config = dict(
    num_hidden_layers=12,
    hidden_size=512,
    num_attention_heads=8,
    num_key_value_heads=8,
    head_dim=64,
    intermediate_size=1344,
    vocab_size=8192,
    hidden_act='geglu',
    norm='layernorm',
    norm_place='pre',
    norm_eps=1e-05,
    positions='learned',
    qk_norm=False,
    attn_scale=0.125,
    bias='all',
    tie_word_embeddings=True,
    parallel_block=False,
    init='normal',
    init_std_qkv=0.0162,
    init_std_o=0.0033,
    init_std_up=0.0162,
    init_std_down=0.0033,
    optimizer='muon_variant',
    learning_rate=0.0104,
    lr_mult_o=1.5,
    lr_head=0.00729,
    max_grad_norm=0.5,
    warmup_steps=200,
    schedule='wsd',
    decay_fraction=1.0,
    decay_shape='sqrt',
    final_lr_fraction=0.05,
    batch_tokens=131072,
    max_seq_len=512,
    doc_mask=True,
    train_tokens=571000000,
    max_steps=4357,
    dataset='wikipedia_en',
)
Each number is 128 + 32 x the weight over its row's rms, rounded and kept within 0 to 255. Layers, rows and columns count from 0. Numbers have three digits each. The size before them is the row's rms in percent of the matrix's.

# layer 6 MLP gate, 1344x512, rms 0.0388, rows 221-235, columns 64-127
105:141122119100075120123141125142146177204198116154111169154117128120099092099108127121136134078138115098191104144161122105132138125078172187117156093090109159172207123130164123125165163155146124
103:121129161134097047132154059172156151053128165147049135118120103097174111103148147138055159081143156090078155128136146156179166103113195091134143182116097063148135079140106125118104157146119121
106:120117085148114113102107177116141132145117125135124153147126093145148145126114143141105087083131099207116105142105121135126153143150125128148170113129126089147086119141194123083170100047132123
102:182165150102068169127104127161086059150107127124124139157079122145113131087116215076138151116101126151219145159147151141130206123106130134124130171145132168130117178097111170184072097126128118
098:098115144149173106172210084148126107162179107134125106100113140103160121130097127117140119098109121088152096102162147150133132202065126137121099128137152067109135136156137147094127139131170093
102:156061089101139123100127090154108103095056196117152134183148099108156152105175148117135139076176085109144128125143141130171136127098180142192146170062165166095199098180123154150145079195157123
106:114149113127149079117214138095199118137115053131088125149102117099178161092127126173125110099111106122122137218084099132098094193212064120125118111129125127079184138181129133047129104103102147
100:114152107135125160158101102129148071128071126072122053126088136118140143105127070088088154145139208131131162123179127145114120116088111056054119127091127175104137110110100186114092138118128196
102:169096102157118181174133075074153189168145133154098120116156099102128142123150124095123091131092152153088138077148078147145116064095190102104082117146174164069172130124076099094133125200108092
102:166133113178177120176167188139126163144105144162073102141122156130066159179101120103170144160097180120131108115110134142132106109089105091145092071161107146117037130137194130113161113183079125
104:145123175101162182143170141108108138139108138132143122197166100130160060147156131152164122159147179154104108129132053129169102093125128108115086122169167144158129125112099104118131172109123125
105:059116088146147127137154140135053119096089180124092129099079165134136126131129174220126125151095161122143121145154076073101109102165144111144093165130118146138115117131083090158128077147192126
102:147065157145186169156152177101131143145149139125098057130146111144162112118135151159114135133118153125096096126107107141158186089110131124127100079150163131118141134150173132111098147111136054
101:068116116107186143103153087121160148110161087142207086093151159162188127116104094124181142136158135144128089106171085106094178118169176141131126117178166081136119175073084097142130152156107097
097:119153127093116196127200103107117147180130060152146119137176123097164100111115147106133098133125089077091125082135115111166185150146122135146124121091133213140118103159129162139040132095139178
# layer 6 MLP up, 1344x512, rms 0.0402, rows 221-234, columns 64-127
106:159125124160141133082081132094147100133140122099085117189151170155191117169038105120140051108110125079126148136120109106093170131116126135076136159137108107136199105166128110160152116163074124
107:149113125144065058149059191115056128111101099130083121125151174177190097132132211132122158110120096121206182150108151177167155151099108110083133117062130105081136129103115105087162131153169102
102:123117164126157130125152114124069069142140177106190156116124139116126099160104122116116109097133074097105163145141137166168136062147155105218111162113134149166123174174135166108078188125107148
103:142127131178158125113077119151148107093124131049171159079060116132107079120145117090068114085149092119137148119178177164111123140113109159130207099093147065149100079116174103123171118118109069
097:155070148159119138136130145113098175164159149066073110061089198103129182170178126078150123126144128150086113040115158119154114153151140135120125155100105133111143140175155118068071064156185152
100:174101153157135161091073146157137103163116120115090120150122178151126141108084163095094121151129137090144125106101093120127217201154055132175095145080149156119150156119059172114096070141135071
105:110095163156080169094154145129113138071096124107108154099164132127142123101153131113062159170147131170090155099115141081108146078078137135122091138178121126149079138083060162158094145149099090
101:110111136130126105144112136132135130102134157131107129141178081111133113134194170096147102048127178133061078141160119139129113161114145223149106138111122064146114208100149102092100161104103051
100:123115113117119101107123152158097156145176120147132109095136127138127135088189128093134141136146108106108166121211144155158118065144142120154166143133115151093112109126145111156134131155144129
101:124090136128111197173157170144155182184138174102108085153113123093139178132137103144107120083118138112150151205142109114081116136122149115144124173101101158112113152084132059142081118130089136
107:192153075111131179191108100181131170133155134113133145073107148143067134103117128163145089188190187147106087160125175122148118129136136089102086170101157107128161143099127142156154088126167100
103:176204152169117110107153038160101163091109124116169135150106110068186137176134103176069174140109116127105102137092153147137121085131140088163125091138167136132162171103043135121106136114122089
104:136130098191175172137142130119061130110086065159089109238123115164125162115103131146063097129086092132124157120104174090080159151101112169133108121116107093097150094115083111160127090087163138
104:105139103115163123141109160125083122095141050122147081118135093104190148167116168100168084152109129109099070156096099135117144128092102132179092140160142054122117154142123104090087094084089114
# layer 6 MLP down (transposed), 1344x512, rms 0.0228, rows 221-234, columns 64-127
103:116127086125122158110118108086132159106117136173133112160097128127137129113133133097090125114128153144136126087086079091095143158145133153130109135158156098118141125160097142198158123108122081
107:089134088097111142082118094163131144134076122147107095167100140089078165123106091094138160106102142149169121115066118134092108106137116154170113157169144126147171090105227059086173125130085117
100:069156096121116175141081144108100161123093142159139069148139174165138160081108158104173161089171163104125140174121075168126138112081164094153173165153122130136111134082126094150068122112075117
103:096177135147102065118142108128153136197123078124139113141155119092134096171165074115077151125129166086104172194096115122135138140085170129170164185122107192136111097118142090073156056151127152
099:094096144101160148104102129116124094107072141166164127158148180104154111118111130079171084120143115142163115189128187104078150082144149180163125116149098087123148158149192165164097085115131128
101:194145131124143169155145196159154111092141076136117076082174148155117161171137129152090056141162139082135141094124127137110060175150142145114112185131105105124085088111124143117113064126090141
109:056100112109120127190144085150160120095194117118155128143172122145131158097113127112125108126116104104095124149167147113121167104140121211165129080150097150097191093081158162083167129167123125
102:128156129076037123105090121076129116143109081150111118148201152151160128095130114126078162183182188096102121109154141086114114100095134092148137122116195122111105092115092155083146152097118123
102:125106115105149119123148184124110122109135167077135141139118170108188131098112152143124123088108158207099144071105127151148072155144142117132154087070187096087137126177120147175155081128070183
100:107111113131149134166138174142109109145108123145090151140134169070124116159154140130083129170113160090183126137097140114168115104138098157150108182086122074100135130136113093158131075124119110
104:169144033177131150154131172150153114132149098145148075136084163059113169076109117209141150118084161091142144145145126092127135157044132139149143147075156059119120142140164125145093157128138088
104:129132133107140137094135093135197128143142147135144133134135128131094103093086119181174187079166129122150132058125110065144074145115155152117105091133125112171101162095153129089152127084136119
104:121145114140144140111094120118126108124187169098210136140131142122146116084143071145146071141114099232096048156132167099146109094159089143193062143110124150105132087124096141189132189132177169
100:107214158112138072123136130176134151125141088165207151132158084119126157099154088143140125097167175123117118090154138120121110114097139152148116197082133116113129108162184128177179109192098137